{
  "num_hidden_layers": 15,
  "hidden_size": 256,
  "num_attention_heads": 8,
  "num_key_value_heads": 8,
  "head_dim": 32,
  "intermediate_size": 1024,
  "vocab_size": 4096,
  "hidden_act": "gelu",
  "norm": "layernorm",
  "norm_place": "pre",
  "norm_eps": 1e-06,
  "positions": "learned",
  "qk_norm": false,
  "attn_scale": 0.177,
  "bias": "none",
  "tie_word_embeddings": true,
  "parallel_block": false,
  "init": "normal",
  "init_std_qkv": 0.0312,
  "init_std_o": 0.0057,
  "init_std_up": 0.0312,
  "init_std_down": 0.0057,
  "optimizer": "soap_variant",
  "learning_rate": 0.00362,
  "lr_mult_qkv": 0.4,
  "lr_mult_up": 0.899,
  "beta1": 0.95,
  "beta2": 0.95,
  "lr_head": 0.00915,
  "warmup_steps": 200,
  "schedule": "wsd",
  "decay_fraction": 0.752,
  "decay_shape": "linear",
  "final_lr_fraction": 0.05,
  "batch_tokens": 131072,
  "max_seq_len": 1024,
  "doc_mask": true,
  "train_tokens": 483500000,
  "max_steps": 3689,
  "dataset": "wikipedia_en"
}
Each number is 128 + 32 x the weight over its row's rms, rounded and kept within 0 to 255. Layers, rows and columns count from 0. Numbers have three digits each. The size before them is the row's rms in percent of the matrix's.

# up: layer 12 MLP up, 1024x256, rms 0.117, rows 959-1005, columns 128-191
# down: layer 12 MLP down (transposed), 1024x256, rms 0.131, rows 959-1004, columns 128-191
up959 114:093124108135204081149114054086095150088063095163091141106137171175164150120108076058134139100092190146135074118077111102166106127137056108228135165081154148149118138129096195082092124116103103
down959 108:120135168143141163139110106142139148145088143161123111054134108120157102142131102133132140143131179093117166071104120117121132116130124139149146118114190156145089149159173136106086115142161084
up960 098:087116162074135108109115175180119205060118139099123162156124137166122096080138130089094144164157171178113119156174116094205174133126104116116108124119119149133081119177145124157098178179146118
down960 097:156112144159161109175147205161069130077144095106098164169140143113155109162167120099165132119163191150082141079090095124130075113148102087126147183085085110122128076110194150135115087181102136
up961 106:133099111108011151185124166107086135161092150163134100075117152175131136117166156130111136070121148158144095146201161068144039149131129163113160060133167185114174156147083140101117125139101150
down961 105:160168109115145107142218090074091127139118100114107059110126134122161115132103104092149099174149108074153125126084144146145144126102089116187127168126102155109118116130090102197085119073058109
up962 100:150108053140065114118105115139152101096116166168114135110094120123128163103180081092117086090094130151155157094118148132161112186167127124072143100144099174155091129093118112116130125139116107
down962 087:164142146117153189182132083150117105129114154129127132123095118192110132135176120105127123115153149069162079098117096171098136107160203149116127113107136125161169098148120167104092120082151088
up963 098:150124093082084161152127130123169145144141144142149156175113123136125146108123147149140143146170173115088111072083178147183097095184142168109106163156088096058116146188156097105077114081110182
down963 107:141127180131215073153148122170156160167102164136138149125130178109255128103107100052075127161091096110099092174158114133158118137142107112131136151089171046142119138133120150199137111134104093
up964 104:138096127116112160089197082121150056109140121124087103102132115145081133133166135087142098117072180172109138159084166146125172127070121146134084152129159119126051123128094144129093124180154118
down964 106:159107123146168151095144135115127065095150100129155133099113143069192085127144131111127103090131182134116092124114209219160124080114095081108133145147110138078087161204165164099161117101115110
up965 103:077111130175130077116139132179147101133166114127143161144111181140122166119147127112158172167130150098136146072125179151154168107106174148160148146147086093107158133095131112168099181142163118
down965 103:110087090124126138085135148146088150174120149152133095147121143108128165088147218080078098144157147115100150166169080118171144134149104121089094141126096110161104161176099176104135165138125129
up966 102:102128098134119173123126134129118137107133143107172157119123165072118145116160148131156114112044145125089117121072077166085107133156164147164134117145180130121163146142169102148112176118132125
down966 099:070090184116090117082132167094097092123110082157184116108137106091077142123158119135123084112182132168173131148075167108181197102133125083072131116083157149129111076161128167084138139132128109
up967 094:201128151230167139135077097108102150139048121108133149131144111119129090076156152106139107107155131099145072118176110149103140127127126119106111129129106157081081159130174079146120116162169111
down967 099:135157109103113144040065185097119184169120134130137099106132134170146107137105129123152139112184128116071119191118114057110155177152140090116147143175148113165137165101152139037169155102161107
up968 093:132081116164130135147115107131121164164138180094158134116141192126113182194144089130137106143115101126128097117165128146184147114111076123083150109161065131112141150151154182132164129121130116
down968 082:125134114109126149126140108153095136091128130126179157114123101134004138136133153135145093111148131159103140131152153143101161138153214117160130097177129033154125159022145126168128154083111108
up969 098:128186103159108158101173166113172113132173104108135195122128188061133179179192073091171157114158108147149162136095105154142144098097148104117089042107106144133109063124153030145096107140163158
down969 098:094138081138098113116099087056123135139132155098062124139102088144181117060146176139145159105110183135122109108105137197134132094145122160141120151145129156115074096155124136182155129143129181
up970 095:126133198154188130178155118057193094088104214098150099083154117161144124145140122094114127083138098191098138132136153127119144145159180069127102078165104144117136184144139196177144142093109108
down970 092:091153147150175125113143139098134191133144111131126119084112129079150094076156134211116169149114083111090087063105137106128136170125160114161085128122151100103096101133126120089102155016110131
up971 094:180102102134137092107168059138097106136080139150123165189126142147172127095205141096140083148132105142107112111127085130160094158091171121181065104122097119106107143117107125078133106154099145
down971 096:146150112131113113062171152113131067161121122082143163107106117126090136077117179120084177102145152087160120052003169123143119090131180111125142134129108099179136110070099135166129114101142094
up972 096:185132146093131114130172196136186092153100133082104172149184129133136162151095182179137131169102110121133129139163124103108130130152093075128109112100127139097131187097141150108108133115166221
down972 100:129096092116178098088131095130079145099162111169113161130067158111199118111179108169126146116071191098146072077089093102114196101098136121150108122127149088145137101163146110117153166145115177
up973 098:157124164183179092153089119079154130178037157126112134121123087147090109118106119116101180135065184125093062141134148098060159110130162113071114073116091147128083094137176185151128066142143126
down973 097:055166099170145102134137060109109112119099101150164087121213141105090167151123105135142120096193190182124077115213101083123112099120192096159146133165130084110116149122163134125164144123136092
up974 099:109156095094112069126167128078076121140185123116110118178098104180151096124152100143172109137128083139084118130128100144136168088110179138183098106118159069129135140111156152114061178157124153
down974 098:125077154110131149179076130155170173101102142182097181132157126115079144135138154104096156161055193114128067121143139144092126122137100120151122139122125117123132139133126120121072115145114131
up975 098:102118115144126103090122134098085131067122206128127202044155193089114164119158087116104165153134103159166090078156123115082123124107104132174108147162075077127133104097162143125100105145176112
down975 098:105111148145166122148102123083137164148132134156104091191121157110129160149095210043061136157159114055112167129101127107130106107098108123148206145143137145131096163108046096132187067141099129
up976 096:141063121104125089099071177097125188152173157105126137117083131078105095142119179113164089151146102121091137101125117142169126160133149105140119099137131145119119078153104068140087120113154097
down976 098:091156116101126194062096192093116175101116099114113160098174141176179062131160134155133143114141099104107197144140178078113168126125131151124177167120167115150154093112102126166092116155098195
up977 106:107190108161117093083125104176107151087141108114155177120088155170102116106188121153128125087119138140132182164098162172099216088146191131128128071101120132185094139138166143111143151188166175
down977 100:118124195121142129205068115130083120169101137118090133122088171138169201119120113114084072174114082118113186133098140022152129187170072099135163148168117120119119138167045131116154162175146143
up978 102:116112102113074089138146140167115155101149193124153146175178109152156095160142165148118156150150080157105147117195149082074100099131110071168183113141116163089156149123088097127070155132133146
down978 106:135120188148104137104136122124171138096149129134074139156127170109226138161145148217158137110170129146090112193104115144073143134180117123171138149130137169121140141158103089090137139078150082
up979 100:087105146170138187112161103123129126109157149103139132098145054132056126107138152121042048160107145105106105098109080101152129139140139118143120133115080119102108085088129151149127090124170139
down979 103:160059110146090081193081111156100106124157135136113146165107124087102119115099175090140120060230089099100119114142112136118111142104100120134122169133060219136184114162144113104153077117145115
up980 097:137115051166116117105149105149112154132154159142078150159125140171121116147113135137100202088130108136152112113089175139089119107155112119133097133124115086143131078127133121100125140189138148
down980 084:107139135098101102132133163149160084141081129165062126126113144126124126133156118074085147153103118117183185111068151102118088130112120158172143086073103176120152136158134170130134123128122143
up981 098:094071172168123068127164132100108156102070101056124101140110127150083144147127186170183133074097159147097130120089111168082188088072148152132085104184127154129175081189110149167111095114172131
down981 095:117106103082089123070166188143058131117155138161188164123128070104141109175114186188059146090140105127109155168118132124116135125109188119151143127053144133095125120130154123105181104100155105
up982 097:078101119142094156149105119113155129124117141088136155127066088167155169140148125083131111079176125140135105127059113175108109080133064098163143140082125120084134155122155102095067096145184086
down982 083:065135125068171104153117116115125123136166155103094107074120101053113046154125151151093113092139112139123150118164174113146141061131095061113107109121108163137124101166069098152083056129118210
up983 092:085186098156108072115092072131107070098091091160145174089109125167159159100144164126164122112130090141202127085138094119134089149100120093154163138079109100115119121133149073137134149146174079
down983 090:166097125110122156143094086096134142103161106133152118144116091163117125142118118152156156151138150107167169125090117141120155117117123160153207161147197127138138133148124123075121177121134134
up984 104:139119123171096069101128127075114099113158078089118110133090089087129147173120150137108126123101146127077130155144131147109168123111091200111173100161101087068103104145088130113116113103168132
down984 097:132051113066093116171094171093090209134118084155105096147121078144098125143163111181189115096067169134131133131112109132196120083131089211124086128126129091152157103221131123129088118148174094
up985 098:059165033132137147145142142143151123180124138136113120145148125039070149135176129145117109151102098113116112182129148157160135123115087159084083132136081157137103105130156085121102190106197121
down985 101:082112150178206115126123062162070168147140091120140138129125141067167098101092144123139117172175084097137165133160106024130147111133167129105123159144134139127155155080119129080113184133097179
up986 090:118127108129115154133114083091057108104131168158124163172109148128133124129172166180160115101095142130137115144109096158172146088126136100127182150106139140112122132093137144192108098150152175
down986 089:152121120127157184072106155083184121150134095178083171153167157122108126107146148067110176143153135065161130153133133111072131211137175100182201146170141161129088091157144111117116132060186084
up987 103:117114120144136133138139130125091076174141091115136183132166160137096132127098152152106099135090059100112198109139073136152082155152160147124132152145104092098108109122043089088203098148122161
down987 106:113144106194124067087104125147079120126150118188184046104073133155240108159189108089089164116134171109115085110173149113107078107124132182139153126124135213149066128105179117176064184141098083
up988 101:106163174152120045109134140140055101100175170135116139095122131157101167123199161129100125145143079127109051089185076170189160103130106142146136100156151150119107089109085165135149107179123156
down988 111:104092113150149147136112098137106148115141087117170113081136105085232150187114118097181111074106160106156082126110151107148145138134158120119160095167124099090084084119100163198143108100093161
up989 099:155113182118107145203181062161106127108123122106097115139082131132095149115105124152129128139133129128148106129109117154151132113140064137143104161104071180126090143070142137142208169155092147
down989 103:179153176131171128146140141125154170077124144104054142117173164118132131103151131071089103124142081125107073114127095158131084090100090136075087141108130112124095091166105136117156138097159084
up990 103:115122081144113149148077051109153144172113098172110097141105116132128097104098167161073136145115132093135121158153151154149172134163186083164160116100073115091112091148151127141122117140169164
down990 105:074142126119156045039122081108169103111138107185145124109126127104170094113117212074178131171153101137127113153163089127109114146141124086131156130160150076074154117130044076066195102085130146
up991 111:156099163156131083142197120108093118175130138144193124116112098118161139087135140102109093076146109084130157089154056167131095147133089111134166145119129153095186124117081108170152124133137159
down991 111:119166112088132159145077135131110144185131095150139100091146125069100153089131197101103142168062137089165081148138140139127063198148082137111144137095108093142136122096126106086108147096104128
up992 095:149097094146087152122163112191142148131078070179164116144113117100143097144084108134112084117079144069071132148131127160079086107092109148112151182088133090107132114143142145094070072166132155
down992 097:088133149123141051132125157070139139115127103111117125129146134115147124106113065144189093120134078128078146069117076146073111123085085170143132148083181134165178087138171146087109115140113164
up993 105:156207140164089141131109111151160161124132131123129083092098184178111154093139174207098096119122210146062162127168165160147117139145114154127112086158183167125128118125092162097164147087103153
down993 099:127155120178143211080128136107087145127124131092119115162142126111211193123108119122155155145114107127101122159122120117079031098135108194114151098077171145118109092147134067094129138160173111
up994 095:166116087167180109089136146105145147146177123134050131105070123122137134143179132170085101159065138119116087124105149176072065082131170158074102124151155119089154138108146161154089114165132164
down994 096:102092124139118087142121097197114091153109144132142103150107137144000144086102087122158159114130147089114143170105124112121185137127122098170140211137098143142136120094131069100167157158152097
up995 095:164159097112090161111115068131122113124123114131161106130084175109141144139126130182139097169110137098099107154131158138139055148138090096091106139143156173149107115142153160132086098041096109
down995 094:103105070129120144133117078121084168141060144135077127154082092121141120118105145096113085104131130054134169129160163148112116089215138085149138164118149150162130098156098133108170174136102153
up996 099:138149082113104073150158160138107123158193152102134163101161168169149155103190140084172104095205198167091128080153132185100102149149107186110150113106091130143129106170152091162119119147069129
down996 102:114111083089128175159125125023128144181158078015118064116182138136141128137129126119175123178122134126141112092093121154166102106196141134114120116157114157120108109110080121096157084107096143
up997 092:143113120162159173151143115122074088135128125121156159165139165126096059137119117094167119179168104150120167154135102154162111089160136156168159140091142110067043145166144127165116131143137154
down997 094:085176142124133133108172142147166136154155122194123086136134131149184176144146157107140144078115164130097083126158113058154086201210117102097146112155201172121074174130140114127107148081081122
up998 095:111100152154118112164135172187165140116088045118170127071055140166143184111149131117168094149188143122128117075134116112123104113116167195123091102113099172151161158114075075155088126136140108
down998 098:137123109098125134079123065060114063193146166144084084124111130086156117084089088144092133123063140135132162059105168164152118121131103100125101132158100158112116204139093147144149136089073101
up999 105:104145063121102174090096108132162189127192109127083082126128115143105121135103098157078116145136107124138180113095200142108104085205151127113152148072113107120130103088093126169108106141134138
down999 103:121137108138112145161121100145156073170092125148110120072195131134025108122186124091113143102127174128087072097059128124107148196094160047127141105131147114093134107137132167130094085140127125
up1000 096:117155112120163135108146136175130072202163137162126135138103177142107058063110163132164135144199157140108120091155156129074072109153103197099124079134161148146116202096156099148133103173141074
down1000 095:124099106083191084130145124134142175126091149070198137122167094118150164097096123106150152135148124103131084098099113115166128108140086074159178135141041149143169129124081134079185135184135126
up1001 098:194170060138158158093182073128136152133120178086122116079126140126122124124168119150154149096158098126148194153149114117153107134150154087101074091176138134113109130144138123135150204166130159
down1001 102:127101128129171118111123152145103080122151128134088183085121105097125103104095120129093122146123171126197137115121128115065066159132098133134135159168102174147121135141114171129123116081171113
up1002 103:136106126175116144141128053138134113111136106134103132120160163197122113054190127157152107142122144161083092158110101087135124058059145092124128166157158146117145175140140130183122133117086081
down1002 104:130099134148144138154102126135144083178128150110178136182132166043145212106143120110121101141119088129159166181161177162121058134070088187102066144142109128200094148107107082160093201044096167
up1003 102:108144124154109141180131077192169093127190103154198187100107125122067131140086106103129150119167160149098098072126096061158111126106104145083151102107112144157125140099152172166074145106174099
down1003 103:044104142115110137122111141155124167113157116104230156190162132106124138105115174167140100122136138110104098166147174133137113149174123095158162099143174088114150091108112118147147129108115092
up1004 098:173123124151104107153174151123099210096160109145110158101125078105164110119168135157110094159097170138089106124130076104175163189080128095136085110151103160098087134168164100124142127205094129
down1004 103:094117158131143123153143108101080163182154128160149119099078080158192173140175159122152143120118104125154133116143114186107135077181131132171146113131120133104113123026072132079118136130159141
up1005 096:105107125140130128130148103086133139116123135166125173130117103120160138136081136067132156138166117148065151124142105097136080159140150170131135065119133170142104119147075130112101102156127182